{
  "n_layer": 16,
  "d_model": 96,
  "n_head": 2,
  "n_kv_head": 1,
  "head_dim": 64,
  "d_mlp": 256,
  "vocab_size": 9709,
  "activation": "swiglu",
  "norm": "layernorm",
  "norm_place": "pre",
  "norm_eps": 1e-05,
  "positions": "rope",
  "rope_base": 4050.0,
  "rope_fraction": 0.5,
  "qk_norm": false,
  "attn_scale": 0.125,
  "bias": "qkv",
  "tie_embeddings": true,
  "parallel_block": false,
  "init": "uniform",
  "init_std_qkv": 0.0416,
  "init_std_o": 0.0,
  "init_std_up": 0.0416,
  "init_std_down": 0.0,
  "optimizer": "soap_variant",
  "lr": 0.00806,
  "beta1": 0.95,
  "beta2": 0.99,
  "weight_decay": 0.21,
  "lr_head": 0.00639,
  "grad_clip": 1.0,
  "warmup_steps": 200,
  "schedule": "wsd",
  "decay_fraction": 0.947,
  "decay_shape": "linear",
  "final_lr_fraction": 0.0,
  "batch_tokens": [16384, 32768, 65536, 131072],
  "seq_len": 512,
  "doc_mask": true,
  "train_tokens": 106900000,
  "steps": 2002,
  "dataset": "wikipedia_en"
}
Each number is 128 + 32 x the weight over its row's rms, rounded and kept within 0 to 255. Layers, rows and columns count from 0. Numbers have three digits each. The size before them is the row's rms in percent of the matrix's.

# layer 2 attention query, 128x96, rms 0.111, rows 49-63,112-127, columns 48-95
126:121134142179154143170096103150076119135158136130128083183125162095132104163154114081111118147172168118086104077115199097190152147155135148148121
102:060148114051054181190201099168119102155160156151154117128133153100146176093143106104163138130125121111152158149150121101102087115144197114125167
098:149108129113144188127167162116120135103146117186142125160163153089140144167152202122161078173142020189178158116157133122124116111137166108104117
097:112229102152148160119155143150201167123115119156105116111146082117158139128114147128161124080215154126124105119126118149118162105156115165125142
111:168063118081122127072113132118119076116191150195151096176145129155124109078133093105106171137117059141099133153192134154139082096184119125149125
115:155089120161133111127150107076095168111173156177168135126078118118130125117109142177126175111079109126140110122245105155144095177124123111115128
098:085150134138120073114139123125126140158121141096119198107081132102132144139118171089204101162155147149130092204081239131138110111095174167058174
099:151118141149159171119078154133146186126137126119137141089144124120119108088100131155100102184200215125170100132094148077192159105139120128129148
102:131131168124158160097154116130130138161121078153108092159135101161107114080113173144134103171155115127180143116135127114086119112109224108107136
127:193130156130130143081143101093162158149152096187138102152120122149135087208136174082126186077156103125109130103140146195126133055054131130065119
091:135128113165053133140155105131081113115107086077167145125066165113142139119119169127173121174110129081164117065109088124173149154164154177094112
109:151111116038113156149144103103124122067065136146090137073109107134114192177121136194091087190096131155147076145097067130159092129116134110089101
110:121123141077124088051147176158159188152157175139115134082183160103057169143107177133127132172160115128156120155087137198192148103104107180116088
092:175157136129129138166119120171089144128166094125131140130119176148135100112118169126111097113121216113149112115133144119141137132198137130149140
122:167201109116114140093172109145169130129139147166069144136151097141107103089158172176120109120114152138108143181152092128122124212181177087143123
090:130135115150098184156127115094153154129130133067068115113074108135106169134182105062112178087152193138155106119040129106097064166089092123084184
100:174120132086120086111106138103110115150128114096120133114094078158100129090127129118139126159140165140115153106113111127086134113146093181133126
085:059115105169096099135149099102133181117089128127118079090139183065088166148140129129145145102107119137171143141038071170132143143147131121147125
105:139151100100116193109150083159137081158151136102132112144152166174125131148137146172137134092174103135123122127197029107193147170124100115171125
109:109077133158117125106103123151147112103163109106127142145119117137144134124137046111181178129066097035102116141137116163063104196132105150122139
094:159158160177084117078091184145143181162092086085128143111160151135159097158085130107183126137124139089061153129070098078141198149112123142143102
093:155105114150166108102117105153167171127147115121166143178136141162123129136144133185153181107110060139145119124196142176149148123164162172115147
085:102090164099214117094139105133074103114151096131109113103123117049142169092180108158112138120080137138125110142131147115139089126196124149168128
088:149146191118067187086107116114027120128126163174123149140064051153150125149166112115101115135134130106124086115129119121124115136161085086152125
101:142139094193118114168177135171152121118094139109164167121179147073131082197136107143128042121147151097065122131110102159105144137164071140133111
100:158101127129123068106134169144082149093143161124154166100071107121152140092141134137127160120156167144147136154099156115176166149134115157189142
090:166160100067097135081115117104188146164141165118154124101146165171163150167140134105151157166100146106147195176129079062092139157134131098207136
082:082090182133131131142076137145116064121160128158148099115100106063165126151146118118078211120102152132152163101144153129115138091092131093145151
089:135149189107102143087077138157106115087111044135124171110147138136180122080111050154145097103130069100182124110061121137077147092116102118165113
082:082143189120126122139146130140071088142155201120084199126078147116127081057134156111159139139115134125147151154081116147150128128111140153109140
088:151077105128109107060129171125192139168149145108200122147152140137130135113100161061146147111129102118186118133124183166064124086101133087116118
# layer 2 attention key, 64x96, rms 0.107, rows 48-63, columns 48-95
091:146154044111126089063106145128128082069119143149095116140169110176156099161150121158135128129137072107127089127162124148146128112118116154140076
104:058081137158138125176142059119113088109159064127121083141129135084141117180174120117111117129164122131027100169119133156158110135104136111143159
095:028085111082127181119144181133105118106131170096144102139109138129093136119165120121110167096162115164145110113182121158118097153084130081178113
082:084150147131135079154132126106146143080138139099084106097088105040144109138101213108141094104133093085152155107114166124141102134181148105109134
096:151134078127130146126183059135110127120158184143149117163132085159129187142146147138107136111195120100195088143127132142151109110096084084140125
095:158135177123129087153183149115133115116139082166096145094173156111122139067142152141131094110134160124130176175100137133089104053089098123109125
095:136116137115094108138174119043064066140114178120132119070109135143147141084111140124121041115119139162137075093124134116094083156124138092169126
088:112146121123078140124147161165154132127124121092185158114178140124099156090075137177154131124158150179139097149129120166187187061095166140029094
078:143196129132140153213156145129232101169167144120159101059132147130096088143081145121119155167132175160140150099131079133151096052121160135114099
087:080165181137160126169078165137159065139114171134093101138108136159157174099139070078199127126102133149168121149134110095084127105089146122143131
100:140180181111114129104175159064097095157113146132175125102100150122119121169137111130115106112148148098115166141087221161198147082081131172142087
084:060183169147106121122135158118121036120115093129080101135102047131129120141068120118115154098133112160094091073086107166119154168088160145122100
090:124144060030194075107132104167150181082064119095094177165147096151111122144131130102099089118139073125139117105172098122169128097102139108100114
095:119149120127156083104113137143087199134131173149075122072086139137087200185161124109152154173160153124104135184123110083122157096146122126088108
085:134175127093167161110115123169133162078117118111161059123187133164138164175155135162132093082139140155108141115140155179139076149129106157164170
100:119151108068126147104172074098177094128120168146104160066143121167122084138131143173159058137074144127103123166083096111099174146098154158153148
# layer 2 attention value, 64x96, rms 0.154, rows 0-63, columns 48-95
104:145142114174138166144094101160094133109090130102084186062203162176095149125137153118160142080171081107113128208121123139112204093129066126142110
094:150148047104128184163141140176175107066193120111162132104143121153165100149084092136154193144142162090118133143116136144123102192181120107120170
093:144090160147147126108138129092102160123167113131049149141063087177094100121119183117179141195139134125122153126152168127149047138128115143085019
095:108197117141106162144088074118086087138161129139174134160159143189167090132116129118124120111179155147123108146147183244123084112142086112102129
098:090124156131150129156137087100100178199078123118048138192143164145174095133145117140189109119118111153105141100137233154122102116109174072154111
097:137116136132149134100095136081157093112091132158143127158171114123126140123099135120097154165134090106115172140103081125042141131131101160163152
095:126179129151119148179068078203141159094146133126103174184123161172116138058130107093158102139149149181111124129123138099108114154103091119154146
092:131110066168125154142155173154149078169120093123106098151098110124134069128089118121184138179151140171148140111068198149162111097103165121114080
084:138096104144119096143109127113110140207144122156139178132060169172118117152092104136080135160174125074197170075129160128167113127068112110126080
102:136156109106196151098103158105098160110147053186141159125141074198071158170137167168128142107124073102139186079122160139113092138156100153133108
103:130147057133075120151181156145137122148194131191164109128151149137132213087070180175128166108158148130142171082179149106110121116141094101195105
108:161165087122134131147162121127111154138108134172115133100154121098097134157162182134176097183169177087158103100144137114125158153081149189070167
098:117068156134144122144101107119144162081153143180158103114122105138122138111107100065164154140096157127154120109171083167095170025146158148204083
088:088124129138151176130174158164140158148162082136185152087123107166165189074142131114127124158129137210125122131151108067130151083100145126095111
093:093090091127114148108155225121072135157139109128186156093100110100096126140165129133114151115090132145134130197061157147099112115120103163102085
101:152128162151122161129117125059103120137139057141101104102116113169134160167103141115077164135129111079117055142103141181101112094112145114207101
099:120097061122079127113187154162099121144135119196094097084119132096166166149069193085145099161166148089143135092191093118108075167101210108155163
105:140084165164190016155116110104117106133124155096121144152141130093137156177113092114092146149147166095112134154091137114132098137096139057127123
103:161136063155185163125119146099108119145105167097133131065149132090117145076089100080138100110116206151140121109129151040153079098114109139123144
099:173191140121080140151117133126101122155089165149211097159143118151153075111125101127153173123165145092134176145113135114139148126150043124099079
107:114172126141104122146108100079142149111138114098118108129127096133186160098178155148125146127108078152116099145119132139179106168144159118022166
108:103113061106092140191116094141175077179111100122125120159152136081185153108105097108114148180087080124142141112090116145142132132136152119236146
102:119159156147103140094154143146106103179131113068099120088117143165185135177107139150166186225095110155089137071131099154152110120215104165156111
103:130108077118218196077100095182127165133145154149140083147092166070127130111097149147077184155151145215148150203145156116119165120139140202099124
099:082177108114134147144101092109103146152116093096175072146116117123182145140130151095181078112166114147156108175131242101097141139126103125150155
102:130144097118107120123107153174171129209184153112103076160174139089080140110168080080087141126133144088160143198121111117141078115071130172103114
089:133091091100148125105111120103081083123132133146114177159115173157079107160166091129142140134144120140114167178154099153131068087097166123129176
102:213124113181099119178174094111150139116104076098139138114089172127136115137118144145076118155111113132120112098121195167131122164164178151074151
110:112115127127125169139106145097103111147151062095171138147084157093195101115136109135153160115108197090112071127159148117105092161096095129138087
091:099121125121117108128118127119083061108127125151124055216129163146122093152154133158105091154107084122116137151173150124131148098169112141070164
099:128112119099146111054123076097114119118136131130112106126149103181159128134219139067133125082090150130137119133111111043132125167146102152115196
106:194116135180144177147155127071105155101129127103105114131117094122090084143113085113108142160083075127128086164153170125165097152118144205097199
107:157083128128140117124138198177112116120154099152124098158125177083163097090083150079114104072146124133171167132129127167175118130136070190164120
116:131143198130153139189158095147145141120129166103185110117137115125119150153154153147129105083126119152142083144153146115098088160140127143189104
104:070099101132147154135113134141103128150145133055115145066154157108141126130094168106076157117096152137169102093098148137154127135150143097089091
099:114184125113103117151121136168236141098148145120142152098096119103155070130180023191164128111109098156112133165145140134080109103140119126126114
102:112071132129128128133099147114121139142212042076115126104112127110120142113137152104100160075115104094179096096120068132122148151166092123184151
100:119110130114200127089143135107197160108136166155102148120041184092103099170132084094175135136203152094146092161112118118109061136166101134151192
102:115126131062116164130118136155086143140113150140122168094112115137115188135186181147111048087078143139072108069136131089131073065115107120087120
101:143153101116168107091125123175127164147122137130078146114195119100098124103167082111094088106114158078103110120148141187118141104147144144144151
091:119171146163055072174057187130168116093090164122132148184115150105121110101121126125077200153182165134172132098205114137150160105075148166121144
104:119152125133128145165208159140122129077132057145108117179089083122114167132069082124173088160111073118149118173147148148116108053139145180079119
103:133158169122161077162190081100064146145184155133154099120142175144126124089147163145168132184118166143171168100116074135117144107107065148129060
096:085059108108061111186150122124043159137080119148118058113201125150156072162125135100071085149091159173122132082144140124127138121175153164137167
092:147111118108109162180107078146145197115160127113082144108126071110088174186084107094112077103128102174182176148142132187138073084126141132127140
111:126138120167166126100103115068090133122118078143128099134125166093108176142162110139106141159075144186073123196071121154116125146178148119146166
101:148138146118135092168174121152114141158151145158139071074117116134153064172117121153095156147120147093107155060163138128110135115116114086112102
098:100109118156135126161203088125115056167190122114115117129120061078104146149088128108099114137082146085171156112139152124119135090101078113150220
093:111129110161114216119098135124097142147113150169135109114136062055129049122128171093188115188118098166066142073116131170152115123075141167120142
101:128063103133093125119123214126084172082158107126175117087134136090137090134128100175122114145136112098108114110117103152135170086132132178144137
107:101135077108156103119116131149124130089084115133177179123101101105218159197127131121141090141197125120085106103128089139111165113126059149104136
104:124087150143130127152084108088140161132167171132188129126163190130162114124151152104123114117065147172097159119185126178088111161163083122187156
091:100124119119155159049082084115113082114099072133109101151147151153170148142119123095127132150106104102179227091130087124142147102129112071140126
105:073156116104117134110156135099118124041134142103078128141080154194142145114165172071123097099167091085149123137104110179147158178096140105114125
100:161133128132071134105129096136130086076118156141129108132144067114139101124190164126097163180138107131094049154091130148174153103144139166130098
097:091133122103088103116136073120089150208094144161132112150134127110104204175165128223124129120177100139187129086120149104116119120125127164095152
098:195141159156128166118125152143161159141074115075082152153083109160179069183156144112149128101084095136152124088151138082111132151120140102143106
093:118046206086182107163093141128108087126140081122122132139153159067116174088087058185102195124183062111123138117124127108136115139091134125123108
110:126070135117173108141127121111121071089166146180126109075174131157158201094176110133065109148125120080115121083131167153108134112137146133119131
094:124106111128135107159128150131110108133211182119105147156150170158131159120082125148130155143166136124038136143130121073171116113095088104128128
092:150182166162125132139110112117119173062153111069137161174142169119079142133098129120133144125156144130129076100167153150175137148134128136119199
104:100116078110130122146122102156143184132125135084116186109122139125129133120161106140063161131097165162057140100135098105142077134159108159156111
111:131093142135109142106123179149108126108097156137120116087186089066078105147194134141155093113110130158170151148146136089214099113141139073169130
095:121114117111182083140178121135110091157098215136118107153076119162124115127117123082091139134136075149123114135139096089144072112146133131097126
# layer 2 attention output (transposed), 128x96, rms 0.146, rows 0-127, columns 48-95
085:059113162092116077146087133091150140147137132129112041152099065147187103027142051120113110118103150125127149066104185156120117121136136071107154
099:090129127168133109142082114129128154124131122096144130168133116199109148126142084162104071168120075192188051137174130152148129145109138093165142
087:119140058084105190143094119172113153082070127078165089146144146096177115120141124163100110057140074138155115135093082127135132175141186082197193
074:181116143132162106096154152123130123088148121147098138147124135072089164127175173158095099178076114145022133128065036086093138135175117165132088
086:103114112175128077121144199120112120104166146133137119075109134149151090083061117103109102104109169090194142146109127136117160156145092092087157
083:114114157107130099115173102141092177070107130056166134159131102088158164141140186104138094078203138100142127134128188063183107145131147159092094
092:149132201176114118068228139077094122083109114161138102122156137040122132146133145158091132113105139122093153083153130094079090136141158181088139
096:129169185143096103134148098141085102143173138189163113120146125156192136115150157188094184093129183096098159116184113097095121132173109148132181
085:154179137130147211107156147133103112108132086071104073159160129148135106097150129119161136077087110155077080175120145122149152118193086150129170
077:112115150136066124132125088188103101135160178087121114123092168077165121124128061137167101155142182142118148146188103098152143113098160147099097
092:106101100149144142122102067112088147137108120121090189136143071180138074159129094103112127170118150142161143130140123151164076126177169122103180
088:118145099107090134143088149159145113106182128095121107147136132135243127095132110123158177089078113113096142150115150144103095142169119097166100
088:143172146140115161155178162123132126171116122085100199143092122095131114159130122140108119105139099200120155105052135091098117179163133181141117
090:126105171134122098096103109112107129104084132148081116131119111073125177158139087097126143051168089083129124156090169121120140135168108156137143
088:157210183110155161107085063138136112105074131199077119159113180137168136111085149086126124123166124105134116079131115106104148108094175149096082
091:136152131091112092116131106187154115155154191129188114143147142124082090099153101150145122147106210100129174100144071048143142153113131160093117
084:111128141166096150115099107120172093138139158069138153131141157191144098114117111135103116120065112179134118135112117155169125102136107104071112
088:128142077051115170118118129138179145154175131140168170114141055174112073066137136097171129153098088130117086077130134139119153085137107191109143
104:103111135178094076179165153125127151141133090140103099159174152105163076090153155141142133104081132068131160160027113149070142120154109066144109
102:095107076144126109111145110117163145123115127075030151112113099134128093122121125185135106110125122194145089083181122130212149141201141085167182
082:135104120167071097123143102156076091159159115166107137099138119122109085122090118132131114077171151145129128159083081127080108076153096175174126
095:122136190135162148104102186117164143124162211141137156077126084185089120150144138148128124125069155133107099147193174121083134112142105099085138
075:122136051136121046121096170194120136143140155137116113157111145132070131072152072126156195113113179136138152152109108130068135114095171099162117
080:157082083150089077145137134134201123147123104132123150138141139187107144176181102095193088188112138098175095130156102168202097110144127056145159
089:117059071183109069105124125123146098150163123164109142120128123160145088080108069171123209133089187108164152082141082169177083127160098086138166
087:108065059164166089138145123107103147050047124124205142104105111168105091124099174158155125131088089135103138105181127134092140154155149142136135
083:094136173153087141154097120139149133124078050125151126144113118175170163118106157144089119106123107089143127109125135123118139188110141147095114
100:136148136108176123087129112113145131131129123138099160134168086090139186151134149116158122110195074099107157160127078134186137114119067136158137
086:170087122170113089089147122153140166141112127119114058119134098170073193113095100111096091135117114162154176149116177188204168123203150099138218
078:126146085117087144041144111139160167132161103122148215114109124146114145143095141125111161161166096134168089110170090160106111148111097120188076
081:136124096116094158153076143142121097202127121089150132175110090104127110180076189156146153166094095101136162096143152197146094095103140133109135
081:081145155101140113066179125136117118243096153128130154096111133124166187104105118116133120146180155139140140130125144160041184094151108092112147
069:059170123106193082133168130100170178127141152083133177107102107146115190098168108202147134119094144089066066117098077093093134138170163136102158
076:161138088170183101046106157110114106190148141127063110127097172148144129117091060123130137137160086137116117137116137126136188117154143075106198
086:147143112137125066118105155121112140143111153157118142118104152236124177119212085139171113113150148101120124170109131085065114069094151145102157
083:129061085100129176112125096105083140132140118092152152156150141168127212160130154098126138106151090059114094137148145161165127133099128089121108
090:139186116169149165192206162122102088118095162143109088156137191128121147159126097100144105159102137090115197115123128122107135127091103145080148
091:177189186143096165111146111139063095157155119129111108139175089165125147109086154167095102125113126102100163114160085182139178118079110120154110
084:131135186183191084085141129107111085169136092075116078122146155123152105098129081123142196120143160139141133183134140119071119129188113193159164
078:070147110123101146102099103107159087101091158177213085125125166102122141153087111145177175185131077198148148098133133116226103066118155134131126
094:186129143084137122074220114119061130137195144124121086095107146066154124139140153151114129096111101130126133157154095175152155131131145120156045
081:145110118131207139118068086129145118169123187158158138097163141152121103148132093114146150186112122172118133131126127103142135170100149061181145
084:103155082164096132131091146140204125096170084113069179129108088189112143166114084092116137104110138082057090143155159145122067160116148070125167
089:098143100134076152070109115100209117109145119172153156092121187181100187099099138141135167133113145113171147098138119109133178117139108125103164
087:077131154126116122107123161150058080176081129145171062078124147150105149074112160121126178128124105138130065110111156100109169110116118106106148
082:160153150071125165109131140179159131165149126114148104109139141147114129155112163085107095131169103065173169104191118123173163181065098082124091
074:074099112106072165097069148074133080094111125092105188125125117158101109128147140097157146103140145123140092170149099092058142163177160125082078
114:135100134154101105126116168137145143089095140103168129091097117145193134053140161120088104129112124089120116163126130144119121109184123100147126
073:174113138112131082121087083161147143091107112097141132106144147102110117166092148116107083128128147053154075177160097087161142176147134086083129
097:179109102120128108073145067110154116123154130148127158184093158122119126164145171192141192090156146179093131137169125132157098159145142128127116
090:147137180134107126134169134123106147155191099133084088128131136122055108120062123094116148180149175131108164095101159077181138137152134192152095
079:124163134113082138137193185177084145178118133138142097167105115126070148109090122095097131065186122145157132140115114081181179119151141115094114
081:083117051122051097178158152114108221075134135108150137127155138145139084068060164179103103123141114137149032157134109124139147129150150132117178
070:159111154157136195146111124133115171182087080145079095116169109051114189142152144145120125139128163142138147154122094097123151139117089095157109
112:154117120053142118134106113140122206094115094093158129120100152179067184199115124141124102148186132093124152105198122104166127185102155089135110
087:096095107152128161177060148173141093103144145100165122152188094187154095114107112104150167138055124176099139124110117124164107147144155082145185
090:073071061108169101121092110130106120059155125137176154164148104100102163111114119128136123158205114132118151136119119121182133161128089087150130
082:139141134157091112101168138179088155061062155119176071105120117179163134103142171132130065123116147165110148122198129149162159089114181128101149
087:155149130140092092120121088112129174126124110103101151140122150157142052123128109176169193096111114125127070186082102133120120098183059107150162
084:100178123132168162104183116091114142180144071140125145162111145069140097131137187120098168125102099135122113101118135176105136130182171148118131
098:135124104105169120124175104086126129119100132180147109134121172105150100117142131140077178106169128083150177114131076161135157172075123147142069
078:137151102130140160129110189131111190090154119106124165184130096106184132123118183178180138109119129093165097120137107180144166164085134115125113
083:108116174140123126145102097176124155182117082129140148164098103207143172180093063078101117163129148145082104124169140127108155152128145155089133
088:161122147224117122129098157148146103128094144180191141128164129053152232145112103135093098115109180132084175091163164132077172126143095147127168
114:122096121113180102142147089183156095148100132101108168159125152090148081132114127110190185093158130057107098150101130058124154161147124139140121
108:137089151072113104112035127149114129119109135137147114090138156139169153181128112126099192062125129142063133100169076096174182088122085093156072
103:109111155137123087143170075123160116137158168098163149095100161078134095090148185094148161179100118144174196065144151149139123075158144187082138
107:073088165136107141184104138094155180141090140167142099124111108150154069140122143120121162093151142149130148087154163122037110064077179107143212
107:142081154116154161140148107102140170146105125143102100194166088195113067101156149120129168135142157093086115115214127143132107130079143147123129
104:137126144068142158184104131144158102111163146139120120114082137099142160121180066120126141137149117084152165131101093176081121117133122137137128
110:146106110174119107156067100181105136159112156108120184149095117203154101128145150123173127131158199138150109165117132096157149143131137119200135
105:093133124155138121125091121132181102124081125104094169181067097126077149117140093140091151158147119152165131138117171180118073089054115082103154
094:192109116147153135176124137112149106169096145095105128155130124114099175156117122093111136194154133161103113196136167150162148109051129139086107
122:179054098103168129132157118117159127166132135122145177113138144133110122129162070111122085115113080145072051097128118182112124109125123145106127
107:129107107154108106107115127136110089142129169102178113094118155127129171129144136120193135050156139088133089151146202143093145124101088159167131
116:105195090190118111090138160111136133110100167165096107150105089085097148170158136151143072077217118182109105155129147129144111136191135165124113
109:177172136165174145133062146179158150139143132131110158136168183168096168137115113112158149163178109130179151185159134130155116141099099125075115
097:142189126117135161157135174192114097170155162036159161101090145171119155099055173179116108122088157169120123149072070128163121147089099119175147
100:088110148100155163129165113137142060120151106100168109122129075160078140106122117199156134144126108192075110100140126140089146125096122117137105
117:131111132122120128158106164105193081117140135110194160075168136097105162148101177087158099121121112117121139111156176154096125066115163088065124
113:120161103088103081136166174140105081158087214147137142116118126129184165175114111136096138139138083128127131179178141181124056143129144091157132
108:119114119134142136111103116095159121087048140137095101106167207081166127133160157164097136103164137164144145173124116111189102168106164131134109
105:151207150140077143108113103168150121155162111135134127052101077095145136131122138149126139143142159118128119152112107133148140183138106140154062
108:183107142139111181165133091121108128133156119127180111145072134105060135061130168111146153112160125114133152124095200115077124058131137110153149
122:088169116111093164090133154112170105143135111154120150105132148155177109166085093120134131158020107164133106117117135138073149117226171129122160
114:140193085126124105143112121152156079127063098125026127194133116137141085115165038114146136170130151116075117085121163159147098156134180127096136
129:110099135140119143145148124135124067127114144117194111153057122142149104109150155123113162132121127135149129029144141147169110083104106093117127
107:121169180133123143107104133081130107194130117083128113139121131125126144179140063143113094132161195166088085144082172106118139200125107141122175
118:181201165059100103106118138113150074154099121144118119133131118154147147144148155068115116121134089151097155138098120106087168072037178103151154
110:107136088145101166193101104121164115138219124160123127132057102098145123136106078086109059187130191179121148118126162122097119134137079137150160
101:144109124128144120102103124092162147129127179127133166127126093127091148108170085086099086122090111137096092169136125121164114133160138111093111
104:101118204124115129097152131124159145109157093110112102140118120094119111185120077147103123125102118150132107133131132144205144139098173101184170
121:110127161130157145148081132161092078083091052143147122110131126104144100104142149189141134120162121163059111116165135184102192129122098106090088
104:113085167132217042169071160146102130092124133149088104162151088128174092130127113147097047106098122111126128153087188131111113120112167148062143
110:212121134148136136096140121149113105106149138160091124145118121171158107084142102167130052141057054166095153126092119108115143104152172079147114
114:140137224140156127148081136125170134093181144130150108149167108073118128150163116133087114131083139157106130122134104113231116119187179159117112
119:119146153147097086071098149134000086201170124172129086148145130117198113185144108100155106154143076167127150123095190097108118088090116145139137
134:114169100102127156152184113118176137136104117113083105117155154155140131135145175141146094109078146098132134120125127109090085111082191134139119
125:132128137172105141158112102221160110099059100096167161131157120083151093148098139137169076149084167136068128137133155092131120158176127150111080
108:117125103102133117148089124147161179121132104111122200142089140108127112132088158141127219172164157145154134121114092114090146136121131106101191
108:135134151109165162141103129180138068176168069117109111121190109158235124114100117099138150098111104138106159077127155135133161075111128092142086
107:162120096091099114140114137110091180133123127140109166131085142138155135136182146124129136135122118127115145117155119095173161158209143178065097
111:118156112052122155163196124125098087101128134168129130137140096183114121107091150159170105126115109117112093138188055154156134178156190081107096
110:168121096198107156131145158099134185135153138207089158115135076187137124146126156133140095122156193111096116133159160120096146212139106128099089
106:069144095195107146144102117137119142154144165156109084148162134180152186124099108087173145134085130137150149199140165147145081135138059092159177
115:115140135104105119159161162163126141112085126030175152145079136113049122131125145113161098089073103160114117132135151172205137082176098219085103
117:092127114137193165105136104086120087175094150139123040088106171105129125131148181104162133153139137145202129141126112128171148131132122182099123
099:075087140118144103110166147181113175155189107100142083187116080084090093159160103129118120108104094129116145142147121161159114187129112096191154
104:155098113143139115098115122097158115164114129126104206134190130137138143144096107116180167124097146111112081188156136084091085118118134134126193
125:096082163162176148157106114063137085093108091127125128113164111109121127119126091209159117126117135123141102109128102129070147136194153121150144
113:139130120182119132115109155128132188122124097188138099086122109143088210117089157112115080150115124130142076074100149142174123095122128120086156
093:116148130133150136123113128108102129164099150146061139116162140182138103161102124166144157052082128183176128062124175161182153121098106138110137
117:143149144102197141129157059100107110141115152195127120239091078125169094159162123161148140085126100121140146096170126154102098148105080169133091
103:091119041136123096137117168122108041128166176110177156124142112107124129142118057119118136106081108088126107143189125138098087129192091129115120
123:113156094089163156139110179147115112134038218105125162095087110128151174123158160147115110076114101135154084128119117193095075108113115092145193
124:134113167154135093130111083123106147119150095115105094126124109120165086157163151123095109146109130127155142102095141105092112184086171154171148
099:167108142145156071120088171121137102138093110131138173103107129166123145116164074106153105127158111132113149106102168152076170163109135171142134
121:148100137101084036179203180109164101139134137109155151119152141118139114136129136097064108193115134096102143154130165145169143131144150121146115
105:089221084151112138137114174164185131099141152186106115110138108079147124083117091137105108090175121175145110171126064151125135095124135073128136
109:104179134077112173119205181120158185167125153134136101123149148072132169120107163104121114137188162104150136146124122181099119129137110173117150
117:169105171131118147150183098144104160118063083127085113127148119166170153072162158122128107172080103067109128085143134124110075127145128086065126
103:127118119094164141098148175101116113154141054113092120124122191076062146107122124128120130163206099142123101155102135121203117124115153097098080
118:091068138098157129143165186124103147099155144121135140119166093098108167104115161185078120118180169156133140112125193108169159155108172096129097
106:104128137122147130118080145152130110123054177171142141080175164182133122096114047121125104129146176114127089162151055135167159134129111162099134
101:155146142170114137161114161168110196173100150153175126088165109115117116123077119081130053140142127170120121123150146116134090091155134160084125
123:153141138153121225165154030139135090171127164061119141164137117152123117167146154124131099152119177108142134145120105063150059187138089092180131
133:140123121088127117144135126170119130115178157216118138148157112040108100045082154182162115131113103102194183164136110119126073142121151098151102
111:159132118112139121141157107065118122099140170124139087124101084179134134082182116177152103135123154165221119144083190126212103089152172125133136
# layer 2 MLP gate, 256x96, rms 0.131, rows 0-14, columns 48-95
101:155079128170087119113114134115091179151160131128184120154068124099128169158139152159156125112164112147125095028118157119130071175154126162145132
096:179174082141124111169110170076144185124155115136117131145090143119119186098126117098127125114107183112144143092152134101075098187209095128081092
090:119136124190060123125094113134041109059105108110138081114120094157191138166164116150148117143075113172145117114126096110204124158172138142154131
117:169080135134147169082181087051110084132140089107135185169110104133116085111136096142157112136128130098156116137061158176085131121114122108178161
101:132136150157148132100147130179095122163140080091106116126095141065174125117138158164122080147169106173080138104135110126160217148154121154132175
119:140145109180111149223137149132143186153169156108199121211156177124123111100068138108114116126149137137136139101132062217111178142126137122156097
090:167134169207161156139143111072103157122126109155110135160171118131161136238132138122083151060111143100133153079076137097147137141139198139123079
087:121092069130122129092147144101115154100132078149087122185159181127129118120133177167132119109112125106178161132132114096117113165090166149074123
114:088096193124140126159105133106106124153141119127123085123092136076098109123087132149062145123130080121156091144127216100091120162113191169193116
106:159071121204097126058126179123098144147150054149138127147088180083058139111117093147106156089139102136128122158230131119078130133104109134169151
098:129196120104059150174143193117124148114224122143157079117088092065105121110169156127115065153081141110166170125123138128128121104178074170159098
118:139187131145176082110158188163134128134132091128142138106147140095097147164164128126201107128111114148092127107052109122122118136101094070126165
098:158104152091082106128184131098096127115172115145152132155131133151097154132176114050110141129102147129098123084145113060072092127116155111145159
090:097122179134140125127100120089102076100114117122124136093168114132096153189137123105136176124100104139132094130233132123098122078124141073121128
097:127051092167132129089196106158139150109099118125167098181170162103112156136138048094083129144151161126116157103118177081132127154168202156169075
# layer 2 MLP up, 256x96, rms 0.122, rows 0-13, columns 48-95
097:157120171117136192196182118148041179107109087142107108155172126190135180109206169156102139120149149104062109115093089126138116113131123163075130
098:097115164153087083041108106149153159103071109140119176113133157148115139109095150144208161090108167176195119134134130089128166109120107114134144
106:100084088122115134190103137144189136107145123154154140125124089119094121118121143080137175133126098121152119173134114178065086079078202112121238
101:111131151144144130079069175152135166123151188093121104126127122147172114184116120147109085080098078170087136194135112166178158156198136100125113
105:101068105177122156114158069099128108124154155124136105188095125102148185112132158075157129075130119065144137111164071137172106128105047155159155
097:091149137155111108193100144139106114167166129139172145151196188124118138116143155122111166127107184154103061088113186152157174109134120175165123
105:179130154171144112122142111138101164115119165106128124144143115127214091160251110086143123162109177117135149101215151153078131137144088152061124
111:172133136125094117149080124095182104129142097101167160141039110126097118136145114110123135082085134132107099134156112122114161087121086120154118
114:100106188131115080141108054123110115133144149128115154127174108161094137096105077083115116129148197118121158138088125161127107150076168170113140
106:151110158176102119146114138165105124118053184147141135209106121122135150172121087085108140133113132093083104131106094112113149105122089132058089
103:152151119107153178151229106122054147117168137134117139113119131162139139113162142158128088095162121139105156119124149076114110073166156148087118
104:142137190074140174145107119125100070157178122143104177087124096172213134147120139147156112127168171141132118147106114137135060123103152161190187
097:120130124104153097139106103046131134179167153162128129136082123123202107156136133143132154155173167097113216168122143134061141121144183101153140
090:161157170073094091085068177129145162136156106138077077123178113120117136116184124111080062185135156152104141151141134151141164128130188120143156
# layer 2 MLP down (transposed), 256x96, rms 0.112, rows 0-13, columns 48-95
111:185083162194144150157131060118111164130119075106115122149150147129113103101121114168147111158178139142114145105128131143162101144053129148141163
102:148106085086117057079126130125149139125156139154110097116151110116119096186193173174165125117111111144109160144091105145126144111103112183084095
086:135156161091145127132148146164151101099087106089133107161127191109141112140125179148061091099201127113152162127151103113153192141074110143114095
119:097116103135118128153123136133120104180110151156160173183120095148114166098119120105096107125119162149101179147154119121164175113125176201189111
096:142115133059140116082124112144150112120116105137091087143132111091143141086177167120127113112188051085140143168131119047174133126169078106133113
112:158093118147166126115108098199139103111155171169125091148148060097129152135096153110133175190145158128119156116118141063147087115196119139127072
077:162121056094109164205068119116114149145170204134180163139132102112104159142090122117129147146117085123150097175119140105172121130133121090156127
074:178107165083189124106155074120126133141131132110070145060145105075157147077134121163122124120144126063129172169071113107111130124130126169075108
113:139143116173127089145148140101158098130100094140179101167159107118145110186114155136098097090104169180117124127165121124150174165148104123131195
114:139146114112097140107120176129153075158163106147190063160163150137093148164134144126112090045073176143136120110151099083075116137135086129121129
093:158105146205124060090082084095126092121138114109115080084117174155152154125073081154150163149122142131107132141176157101122070104132135134188129
120:129144140107161090139209132111180138127086105156082125151196138077149123145179082148182150144123053108125135111136141185134124153095104101111130
083:126085089120163181170144118101214122168055127093079158127114137164118135101111077144137110101059118158154126158091138145105130135113115120127184
101:146098120138151166130090095147179210124127094131132128075134155041160126093150095173154182117138104112119094127153129132202120113084094161115104